python train.py --vocab_size=2048 --activation="geglu" --norm_place="pre" --rope_fraction=0.25 --bias="all" --init="normal" --init_std_qkv=0.0608 --lr=0.00221 --beta1=0.95 --beta2=0.98 --warmup_steps=210 --seq_len=768 --train_tokens=93400000 --steps=11402 --dataset="wikipedia_en"
Each number is 500 + 25 x the weight over its row's rms, rounded and kept within 0 to 999. Layers, rows and columns count from 0. Numbers have three digits each. The size before them is the row's rms in percent of the matrix's.

# layer 6 MLP up, 192x64, rms 0.119, rows 137-191, columns 0-63
077:485504490536515508508498484514487463510518501467514514501510533491524508453550468532443468485502465461514549481520508490512495495474496514496520489477498550552511532498500483551450484480513498
092:519494501510493507557451475460473486469472499511462489485496457491527496518498555500466491497469529507469498479497477494494485505494536476486520513562465518526537485523549504499511500534467484
094:461506525526482478533520529506518526503481452470492502549465509494503462517494495474486506501536542504509485493499488529498492484561470531519509488540486452466486474499507462478459517531498473
084:541496447511504511514478509464462515482509527469463442499497492506521536513468486478517532538494507492524518488469500534487472480516490460520537476550459469512519498511461528512492516514523509
097:501510536498451504483517481454496491495518528487518510483496529498491493482483485528522515525536504497471511472454521455471523534492529512473520496505470453513510568542492477479534475487499456
091:485485510501507504510515491478545489488506497509480502531491440465525517501489477469496467496523483510545546452463494467556476479480494541498540474520510466491495486508505500536472541491511544
108:494514543507507504474494530454515522495541506530461491528501512524520512483496500551467511459466478526443506511521517480514504485553499469507510540469505475510507452505473460471475488481495499
088:502501529512473547481488492506515511503545517522511486479490535486450484541496526537516452527537495469525437505486476493456478511539516465503514501509486483546496510513465511543502480485495493
091:532493557465482486465465526498526495547501432511526492511493490493472510532480472493503529508488546502473480552492520514477495488460503486498515477491523471535516529490514508443488520499510500
101:495495448547485513529525473484468457494441501496491490505534491475480517509494492499474498513514502515487482473521478488499484535517540482491485524463495493518574520526494499563485517540484506
109:511471513535481489508523486514540492505514457488540516517512519453491488537503480482520510512511526489496567457492491502491509518496476519449498444493479488466491511526545478446492514486534504
091:471492481509462508509510528452514501490517531509465515520476456457524518448535490474466478489452515524544485519523523533522493469519492520486523497491554466506493472503496512470489511493530520
099:511526520489497487502459486508514495496491530488488482474502508486530473511452471517514479507484489488550493474563515517530485450489504503528466468475463551547539516460488479534501527510504509
086:510497489501512519470541483498541513495507468496569502476539536510491518536496504511472558515500503464526539501497478462504507495491500512508468476490449548505479545482520476525509470479479519
092:508486471474505506541513525491525484509516492461507506545481470455485495521543463456505469497508508547503502502465523500544464492518518506496493499482544442508485473501502505481490548512529544
091:482513494541520506457456506518505505507527507497499496516515486514512506443570481535500460478497515475532501526514502493479492450486482486530483534520482557472505491497496510477478450533517525
087:520555489464502488486489494518455472528528496472569494494511493452486533508519499507493498456499481488499495536503501482519523452465496512563541481500521461513526534480493506492510491501487517
088:491517500446524492511468523543494502546478520481520494521487487519510477480530491472503500541525532505510479524475516536489489510497460527563503509490540465483482453472506480495534470478470468
100:522502494500519482520496482535528526483485486505485536520505477541492460553482496485520499499470517516497488579501500495475502550536488499507472507497497502445450509463501496487478492508438505
102:505488486536502487502505500529446485504515488502517506524509575537458516480466486518461573497507519503510468529524494490497523474495559518454497469494479506501493518516481510488496491511535478
107:489493498432495508505502520491482514516498484560468528425505493494508499458517499501502490512432507533491456481504516498526493482505499486502546491463518486531492474507504511521465490527532531
080:473526513530519500456464524535515499456535492512474473509482491494524505509523523490484474444480502497478518511516507493567479439477500512477509472494513556519523489503512532521503528509536502
092:478560463514519501470493527511523457520495507519465471491522498493510543474474503533501480507506494487491472526547530459499467465501450499538525494484505496510522470520488501543531468494528468
143:450467525531484475530486521495555510504498488521501516542480458473525497530511489522489473501500532479475523474498490506512477495457469522518482481484475488500501497493556516471445548498538510
099:476480526502513479500539501496505501522515439484542533517528484476484481544494497500564561490488516501513458501493490495494485487482498507466504470491497494514523480523490503573522479487518451
095:501513486515437471528537498498539476555480487497515495514495480459504512485464484483477491493458520522509558494511504488509464503525514496490523490485494548475543444484487493471509521477503537
086:505515443467454531502512514484495524473525509495519525475494487489547512503515507495492498484500526488498542512528475529501492524544481482472533533493490468498515490490453549461468439525481516
107:491479484517519506520518498527482517483440492513482504509461520525515429519459508492552516544496536529471537494490468492519544505498498526476469472496483522495509509474488481560503504494512488
123:489511487499516482503458477507520511505510478447509477499532481470497459497534490527511513501478465461497519514495501519523497455465549488494524523489521480482449490522521547502479556507556519
132:451516504481535505493483515525499501458518488474527495480480477503504489490480507496540523468497502514499465476508504510472531508527510484534504543558485490478494459482416495485546499531529489
112:549479530525462521515494531488517463508509501464496559534486458466509513519491473486508515484475522481464513461493476487511461463500515523493496500478521502536529438507516490517504539472518512
094:533512513502540477480503471488482508486520475509528447495510540527497532500485530537489524533510454473554491490489514537443536494473520488493522500504491490505479504452473508518498457541484497
088:444507483512479519484499509464469496482472511463488508570455509521540512534510486532536515457496500446480475508491481472488523540525517507494504525488527478495506506505471487497546512513529485
091:448535552481507487497515526493511505529511474528522480507485499530527488497525503479481544438477537495504483534507487532481491514466498502503480544520494456469486494549473497487456507539492495
068:520517481497494496505505477525494551511485541525477537465501518499548506530501516476481478442525527497474493502507445506517507494491470523509478563503473499516497537474489502461512483439481497
081:513460502460513525492540441506510506474496509531477509499509511528496517441475487535525455503562494532511516473523515481478513516529480515508504488504497525546491488536516535517520472478480469
096:515484487452511501498540497497500539488493471516543507486482511504474488548509528525558496497515485485479490546493482516496519539466440452504517520496478456551496506520496480500484482505458492
097:470514519512486519467466491507477505495509526525509490483539510552504517519471550519534494461518468523480509547519492480453493493519459463537500555526467520493498480486486496481527467519481478
076:499530513474485490480490526489523462492493534511489453487512507502504452473539476465500497528475527478560509506525522538504460480455515492477512443509478501488539509479519522533490529475519481
101:524449517472495496508505486525540500495504485533514450554485493492488482540444502502494444506556516497520529517535486492511491512473537491498512485477494490526503507493537481522485507457453490
084:498492454480515486513510499467511528514516545476500511504512509516504490466503460521538430467511549501538530494507519520505517452526459541513481529518465512457499494478495489481485523467494515
101:496484534520523499499494495513529470513462595448489472494477537465501513495483482500517468511515520510486472457517510518528465499483483537532498520475487543503520489523501485536467491498508494
109:513531511510465484501491502475502485521512472499495462515485514488478437509549487458513524541502485427488485488487509562529523479536516541510502486492522494495499480482516510555504488497493532
099:514464512507519515492523520478507492488474542490521495542489492469505521544462507489470531518499493511507514452447504525514502506465507481462507500507548420518500496539496520477484466510535513
113:513492511455506516446528472494485511494508524495534492469514482471457511456520504526501519523507517538508471500492537476472460519516523464477529516464549530501490473522514508502492462488480555
110:527469504459503501482475535488514510516501519497499490511460492488518550499526487459519475466445522526460490523499509499506483505508512439514503481521504489500572455503470518492534477477469510
072:501518530521507491467469474562531500492508472506528476512512544531535523507478527528480512499500496475504527466486512516502516481511507503473495468492459571466513522488459467529485478472474477
098:483511515517483483513512511466513512581525475501549516522497517543510498506543479476455517530537504468497523524479476536508484506491484472527517488491486515476499489486491483430489498473488468
100:499465521457449517467564484524523527537514503513529524495477551531487518514489489502514526540532484520468526501492464464481466537506485508472507477494491484530498507501504505555488482506488497
120:475478528502472502503510495522526507502469474503557468579477511489474499481472493497508533461525535520505502475455508526532484537488511512486493508465510457489511486483500497498461560513500514
113:521495491488475537460498463497472469464492516495487480483552489488455492462505518549525513506526500474521504515491525485501465519478504476488546505461551535569483515518502506506526489507492510
089:476482514440546481451480497541494500475518510501498484512519511528516505488513541485483514478512516522560502460466514472488519486526521482514498503498504481515485482490542444479512505558480532
098:459514514519464486459505488506512510481504518487471488495481487462498482513513505469502491510538511520511510507509517472564488459444509520503519530495498550512498540513519476482519502464540571
110:510484528497468521515529528493563467516497542523503488542465523461489511487470487467479494491462544481503482477518488510530510457522484481482499511482516459511529483510531488524464556484504498
087:465544518525524497503482505517507484459514513478478538497501546454478479464484516502521479440525480503509502503508496506543453485534521496515521502500497534470464488479518530469554512484524523
# layer 6 MLP down (transposed), 192x64, rms 0.107, rows 137-191, columns 0-63
075:531508526451467491488521491480529521492501501540492497491480475520495511562463533453557540496478503529493472531480521493482504504523476486493468520507528449472476471502496510487539527505488493
104:499507508552472495568483456476488517516532503490486485512512448525492492498507537531475537444499482482465504490493506485520488535513517545488508465512446504478485512475523506502477529527494480
093:578512460491511500522486446497521515484507462514467548501471497516484506519527492516468535502453504517514453481474492454518541480485511480518473518503501469483508509510499514545516490519507511
098:505513478463512491480536509501474500507513505528466414512498491483483504487465505485479539541493510513488503465492504500527487492506491449527564502505441488518514464521495534524491528522511506
095:501471492460528476456508511479489516479508539548494480508490467467518485518480455491522498511488472521549462479515535502476466461509529465505482522518533490533482496503512546512525529516504540
097:496465466474509484488518484479487512542530494508451504580522485490484534500524507495514437513503514499517541457487536514505462497494518534476495487472540510523493483490491463525507525487474510
104:513510551474516556488473555489504515500505468534494464552498501502514499524506464499469524492513482495433523500492531477503511476522501497505541508449512486504519471514502459481465484474521503
088:491492485481553497548470491483501491518481488532447519511509452542551521468480504483455528471480484519523511517526522511517547508489497504487499532469509486455528472485525486539505502496477506
098:472469491501492477501490515499486497492474522501550519492509516526497509469504500466477517502526531512537515485457481525543499542478498504490514532496496516453545463520464485549523468482439467
103:500494499510503559489514492484502494520487521516487480532429498490529493526497497498423486505526463503498468527507505493449514484516547506527480462490517523494531479510561503530475499486489503
107:498493512504463502481521436499498523535487479500525502515489553465520507493503471503523485488503573498463538486526495470523521508471460468503488491477493505474540465541496500467513492486543515
091:511535527484458472474547533499528511483516486499493466517551538500544500522488500461501478500500512550497457481459490475545498487493470502471508517521498494462551528495491495464473493504507480
101:488544498488489505525467474483508504495508558489482479469511507488496480537458473548543477479499485489501521516530490506530504472485510523489512490493474549520525511422512469480463534507496524
096:507485506516495486470470505454518516499455517470553516472554491519514516525531453456492506536512465478489566514516484491514518469494491503503464496536484465510510500458494470487481507513510511
104:482511452513523507529472500502490492526518505504529489519491494474482516454460512496451540519495502518508512482537465498487497532501449484529516528514544520542509478500471470467503443528532474
095:520531517517511499529537458505506474479506467464491514474514519509483511517515466542508524514503461522497537506468514477535478472529539527493437529459538474509483496501503463486485473509504461
096:478415507546493511492490496496537525473487520529427502485499522538508485497502509497516501532492517518499498494508508501497497569520494470436476522510480530478496467513505496516480511503512481
094:421497473480492478482483510543531510480516501517494527506544489551502477482487509511487468480475525487509462488528509542511524474475499519483526508551472562475475510484497474495495516498506514
093:490506513510496496481473519514504457491506513548510452476452484478484521486475502514515486483470535532466486474512560522528466478480555477508506531474540495502561499495486500510490540504499510
102:493509527450508500497503506486481482508528540499440475551492519498502505535493491476492473509524445526523447490476535511506521470509515480518509484449482497546504537503539499482475493533504524
106:520518465482507482535508487508514502510503469521447520512522500497542462530518491412501482526491504497479485532539501533536530467476496498489491528502503518503480517500535517473471527451494484
089:439512477509506486546487503487511472515498471480491503494534499527458518479528490496501521509532482512525529502552467519502538475546469478520500554507473454509480457541496462504493499494496491
100:520549457535512509532539473478494525533521480520482481484463490505482506491473492460527530469504480491559505491478544489469522497488453518525468522509467452490514488524498506516482523492491527
120:478484471526485515465514496515505489541519472515478533499491513500531480520539497539465457493493494511455494469511547530480532494480458472474515570450511489508515505526519495464489509502521488
106:455493519509512557507498487488516514520489537532479487491500489459507458471461470520574484468520440509494507492518505492458500494514510545506503508475492528494512521494473510540513514489475532
097:462498528495550500473526539488502503455457511483507509503502482558458501527496512548498517505527500474513494484518467504525495525471489490504489499491549516511487544485462489495495475455494442
089:508502500497464511540570460508508498491501506505508512497511517485523545524475539498491479445467482505471541534518491478520488526494495518457525480486501499525471479487508471494423491522498516
107:538470486484513515473515519517515505530526504496496521451511487496467488519481563487515491490543496482460552509543530527462468503454491459460470542505484545504481511496500498498511497500489487
124:477532456532496483505490482511507531504508463525485513460549539488487524519515475501521519421459490474480521535510507486543519461500503495522511463510497511459525497503482501477514530482493470
124:544479502512460483473497452453520500517493520514502464488471506468558453537506482487470459489500508505515525533517527475502461509496510500512466497503488512495510492468502533507534530538554497
121:557475509532494475490531510499545529489498508536497488511477445495511495547503496510487522519519466480504505477498449475467488508504481458452467489481520470510543487515515482523522474543515524
104:514501517482504542463472507487549491513517481495474513521494481482514484462516515489498498506489500500518462505467452462548525494556492507514467484473476565555521491494542500510477494507472518
088:508511510481498499542473506500536522532462509526488512490517458458480468513476503491469516538487533490494525472519545473515461489497493466499514500467544492511445471509524506487495496545489557
095:482496504518498524495509429502482513490478502501493546525490512514508527474488458530486518526522487509520520487477437506492478560486488538527535468512491485534497487463508516530506452488514458
069:489489514511506534515490511495543442512507470514490445506480490442476484491474526518514510527491501510545516478489531502483500544528523474505487479482496445496481484552525505508457547516513500
086:487501505533484538498507551485527493488499487512521489527515483536525483520531486484551506497481474483488468493454560514481479497466501485452459508463494524484506540528483481483467476502544518
096:489511489441526495456502483557512494507484504518571530477473513466462514514501516508516477506520488480495502480487469516531506537514475483481492542468533495511535489551513464500514510503487465
104:488492494490521450531511516477537530508467454500491484511523506501533478512521428529498530490476471480527516501493497579480513530465530539492494505501479472468506511500469496484502508518490476
082:482498478488528516519500453499494526483515466534506532512478437522496473520481536501477501492505498496522481485475528504513510500533512511502478494501585494473522476494493425506517483536475521
105:535503484499520495507507513484468465455476513470510549531484471461462493465510494472509504515487476485502506554518533479500503512542470545504549492522511477503478508526506561515476507502470476
080:502518531504507495521467512540490480498494509505472493480545494496496523541494505476517519506442469520548459516496515457465463494511537441477483512451517500526522533533533503501503488505476514
107:481527474490482467480494528477486552525516457554521534514511453499538482456512495499487515495515473517510500503511467523522536482472500495544507533489489536492476532448479470517508491467508487
110:502523484483493460481468504482483509517533475492478447525491526475490487529516518526516481496512540508470506499531532493534564460494501535474517476509436523464520452513483490499502488494519520
098:502529493471494512512473500474505483523519520475494534498521522518464499479480518491491514475535524514503480501503454465498465501537456490479528476507507468505478540565537540445474513499500543
095:490554545502503473536493485485505528498491523503482544489415506481530500533507485478459503501506503503503514516539505528503520458490483509511491515522491506495481519422460480502492472509507495
101:491534468481506495449512502509465529526524491560489461512538507513494509502476503523473476528478459476503521513499481512469520506529490511519522484469532564472457507457502484519489484512489539
077:565520503524475502478521521470496471485529488497506518479527475518519475506541526494485502516477503509480494449514465527491468504463509524490536479521509523553490528463469534510524455505497457
089:514490519519510486475504462509508525478476524484445490457520482485495514516487530549522486467473491518524496494493528494488516474473534509471503513544469451499492513547526497518477495514488577
101:524485527489498509496528524426504481506474510490472475441530472493519439500521499511441512489538488533521487518499553532491521482512481513501513495521508507537480537468493508502520478503485504
113:527461497508456502529522484489545529486509496525489461520501510530451491504514485501478526516540507511514490474467498556499494549499512498447477500482534459456511497497502485519449510497515536
094:482564519494486493527489515504545501480462495506471516505464527484526474484509503507479489480520496466490536528503493520519516490485477502529509519517483508548499534431423484495493505530484479
095:519511516503486506508531483475497533561503539509533486504483497483465551495473491509555487485504487492503512507495479524482430511504492484440513514508522451451499486502518551494507489479483498
109:473515517547523502477501476539492512490478530534476523481454479474518527496503523493481483449534528514474512533496452509510488470500461497513468508535514515509473501463511513452527510475551507
112:488491508479479521522518494477516489540511515489523486478508498490536518474463519490485510490465493480506496485482465449531514527507513515420480487503552490534510501523543456566487518506487497
093:481514503509542482490511496431513494497497455481495498519498502508525480505533447504511498474517525461513518507545506511461536500519489532498492477518490491498511488491499481411510526497558504
# layer 6 MLP gate, 192x64, rms 0.117, rows 138-191, columns 0-63
096:492503471457499492484488471545489502498527444510512502473533524517477495519462547551528510516489506509484461523521494466429513533539471494485505487492509510509484537497490510497504462517459504
090:444489524504500520497513523502502492523489489476532440520515514486505494473476502466519472495545508457506548482498503536488467533534489525477523460495489509501491471516513480432468530524515487
094:475485563487519467473514512494524497525507487485502425559494495492485488484482486536471515515492488508487538491512530513496461517503511487431529522457526480508482497490512532485487518515481519
099:496438455476528482494510517513497512477479508533508487523506462499491502500502483490499466482481494502560453501509549498542491476537501471489487531488536517497485463491507550516492543514524543
094:523473490500524489504559482494479493473530502519533476519495477551488501526489548470517472504497504501462490510503490465474467496469517496524524456484578487477480459485502538500513483496473509
102:548508515486479493497505477491472504488525465545488524444486546505500527471483556555505513481508495491481513479495502463452516522567479491497505511481486482529486480509500516497519460479489481
090:474497509487563490537475478489471494524504494526472502500514438545547517451491502504465515462456480513512500508508526496517525510485506498490507505473515501458523463504532507540542515522485522
109:470531510465518514489500530498518490500476527517461500499468464473511499477517521479552507510464510504496504493508510518510424497528480458503522510507551447492496513502507537530453520525520528
098:511508495513481526483475484506510503510489568539474453514485559499522500506481501520499496506489471496516486471504520480483538441484554510478473463482518535514528486507526506556509509464495484
102:472509511482565480489483526526487487450503532491492470504516514494482485476485519515482516514457460501552458509516517546505482505483528506479542549523529515457477529495471505502492508480466509
098:462503446517513535517516495498478494545540530475482484473468458512494515453536484526491462457475491499553509500531534504501488508526522487527506513454541502510477460494488507498514494514499520
097:477486507466528502469488487537479486518500507495508458516533519492501455498458500540516520502495483496551475429540511457492500492507500479515493477433510525493547520496491502539496520512492513
094:476517462482491513497469483484482430511511516500487468469505491452505478474529476493520515526539484488511496518510511504458494504574533497483500534511557457503502512493521505515497542490507471
108:480513513514482504454476480541503526496555505521477500525520492509492439509520508482497481500416512529511518520515519530496490511483514496497502511439510499480507460516509518530448516488502465
092:505515456514507525511485452497445473525493494490495519437519529543478485521497496539495488514517476471511529496547493494489507561523486499474484483506478530517478520536502518535492470494507457
111:471524549517465478500488519500478479530538482478532501516515472483534487518518512479468514426514533446481505555509493514509478472500479515543494518499483511467529502480468493468498512520514510
093:550504521487486528491526510490509504512463511507519462513468526470477488516537510504504508509528503518517477480466506498479488534511494463545487543470524405491496469510513497482496493528452501
089:474459490491505502497509449472497541498484468451513550500531532536511475507508509493501525507509507490508511543495462491487500527528472513489513491539432506499430504502500490516506480484510545
100:495497527439509518477486505462514527515507521483489479532498452470528473517534506493526442502486476536492466494480534529533457508531493470512517518473507466504511483504527493454496507504477543
119:492517482485500515484505514483495510506535563520524521466501486480494518420496499532501464483468486494505479470490525510513475495517514449483526498476511462517495440503483505481499500559528530
093:512492520491536516426500511502502516480539532503507477517490495509515506492523513486496486455446496498491474504470513506556479495442535509454507465487525539485553502505498530489506514525524497
105:483497531522521528469472502469499498474527506520443505536495500488488518478488483523517410504458488517496491513518520491518462462463532496484480490494520505507526442527507530514515505522522496
121:498464499502487524487484503498481479453502482510528471538515468460494528510512509526483505541504529503470469472473514508502470508475495489468526499448552465482482491519567538511470514510537508
116:519491523514453482503522521449532509488520549517516425515491492476482508493463520518502457477485488505497504470452545530503486482478529448498517503480528490528489487499506535499476520503501524
100:526498463518455480533514480519511475519515498535495499543507506439524489471511522479469502470442504546516529497498494487492470485513490472490548533483477496498483480539525504495491486541518545
098:473529454491503505484508483528447498499530529513503503480482526554515511485503538524496468443487477495504512554496503474504483490518515479486521558499496489489474527506475559500489465542509496
105:505483519503494500497553515491525476495516477522527467483486482461508457504463535488481518519490519503501487444495510459505500486494559505497497460460523489475482475507530535489472539517498565
111:558429508492483484503484480474526498520468487496570464532486495483468498476501509495531524511502485495527516486465509493504461527463520524488512491506512467492472506533547530491471522488499520
123:553460488494470545499502508491519493483472560514493475475472517465488471481482496510502459527486504494523522499497527489517442469517528488477492491481517486504524495540563495513475537528522513
106:533519462509509512506514482510471449480511522522493471486536492501484479499491550472497437484480460546516511493505527480479494469531463491465492527495524517534508453541503509529513506508529473
099:498544501514501511458463474488511546550489483500499498498483503495511522507573524532536471482517503496512505536500476496471465490525484478485500498485498544519505457485476500476504458547453499
092:477510508549490524450475489500461497478546471504528531501528536539481519492497518519504514461502504492452504508507503488461513527481515534514489478484478525487540535508470495478534473448499465
100:478509520464474495493512551485523473520507496521508481487487452481492493527527526459531508479455499504460495499521552497512489448501523474477496512478525472490500505560503514465470520533507542
072:540502473470490459472500478512489556492479530504525560474503531533514528532519486490491509455492504502466484524513478484537508490476497508514488528488506533529520501483476511500554463457467500
094:475482499540489519495500530527515499514488490510521504534516484493507463518543498471535561510469510513505478491459524518506465475457504485454474484456488505465520526514491477464490523516560521
087:498499420453529504489495526521493504487506461498514509463526518472482537489486491567523505474485481504501476484495515478491478500528480498497562548497484464522502484523487514513478465504524521
103:487503506478464537452493430512486480526548514538453493524505523478508476528472528524479469496471476467501508528529520500514504464525462488515492533500496528481531474494527494513490528530498510
089:514530478516508493469498523474471509464512532514443465526492518474507519478527469501553443489461509551510488511505469513495495449461520494511489532510493521479541485501496520521536496479514496
107:500500477533508511516493463453495479495563528501438490514508520446507502445504506514500425481482505518508518527509538481511499474524494509496539477472536499522507502524509514509485525506520518
086:502501532511528527512462521546497456475471501504490492519504465486470530540512501482505523498465463528508449487496503477491456513511556459474501479460517476521526523551521509496490508525483501
110:502495504448501511499501493497509476546482499480518495521478487460520515508518499513507488491536503483501459500471484522469433534521463485484502495510491465523504484535541501436486549517495556
100:491485458493532530497494474494491512498527511479469573493496512550509501449494499509532480468523485516513484523528489475431512509541498458533499505510493477536489509513498487504494458535485524
095:502521503471497495499461499487477511531540504470481562483520511539473461465516490504529494466530492500500477539501476488515465493543465495471529512495488499484463531527514532450475534530496519
089:513486469525518554464471507502474458484508486494489456506559478520492494482510514505541486509480479474524475473455506494520500516496529479488523474493510469508533513555535552485516536509518491
095:507525454521516495464516475504469516506536482522501449501567499499479489490474475532484500566513475472541513482482497506492501501499487509465502476449525507486480529510535479497482490551513517
079:447515483502539515499521454526479506507487482495495498526482536514541494488523538510463515482543489486512491510451576522515524526528467497497500500481488477486455510487516484515454489531504519
085:499527460476509515526513514507474462518528489511519504558506532485499467462518470468484490523541525484484518505509471496501488525534445521534494502457532566490490481492485506491526510511516462
106:512476499464457491483501522515507507461459495550534475512488456427506489508494493493483493533510502500524486464452526539520489480498485524504524504473526437509509517489535504492505529516512523
102:533490465486510513489499478490489515503522568503459530479510475538464474510542517513515480508510486496483470514507480473494474501501477489494509491516523444535497520550574498496481464512531504
084:508450487495530530463504498519442496517536499494541496499511477490488502503495496486509506517473499508500457470491518478497472523520520488470516471493515498429519460560566521500503493478523504
094:517482498506473517530515493440510508550497527490535498517462484480465546490485501495550499496511514523502497501507489517465451530489486503473508519502527434446477493499502558501490513479511494
097:502493509471484490491513506494515478526522491498526460514502493459484459515529507467513509543486514478514480486479533461556476483481551501476542502443519512486488504533484492514480506483500574
104:534495500485493492520501489487467499514511488498515506456582501533496520447516506510510535503516479496492483474481512456471497556516517510436518484496508492522513519509501495556530453504493498
093:495507519502498513504489507554503524470525521480503509490494530466487496465456538503507462475497510510513518478468501458556454498490557511531484492493486513495490487493510564544538473466499497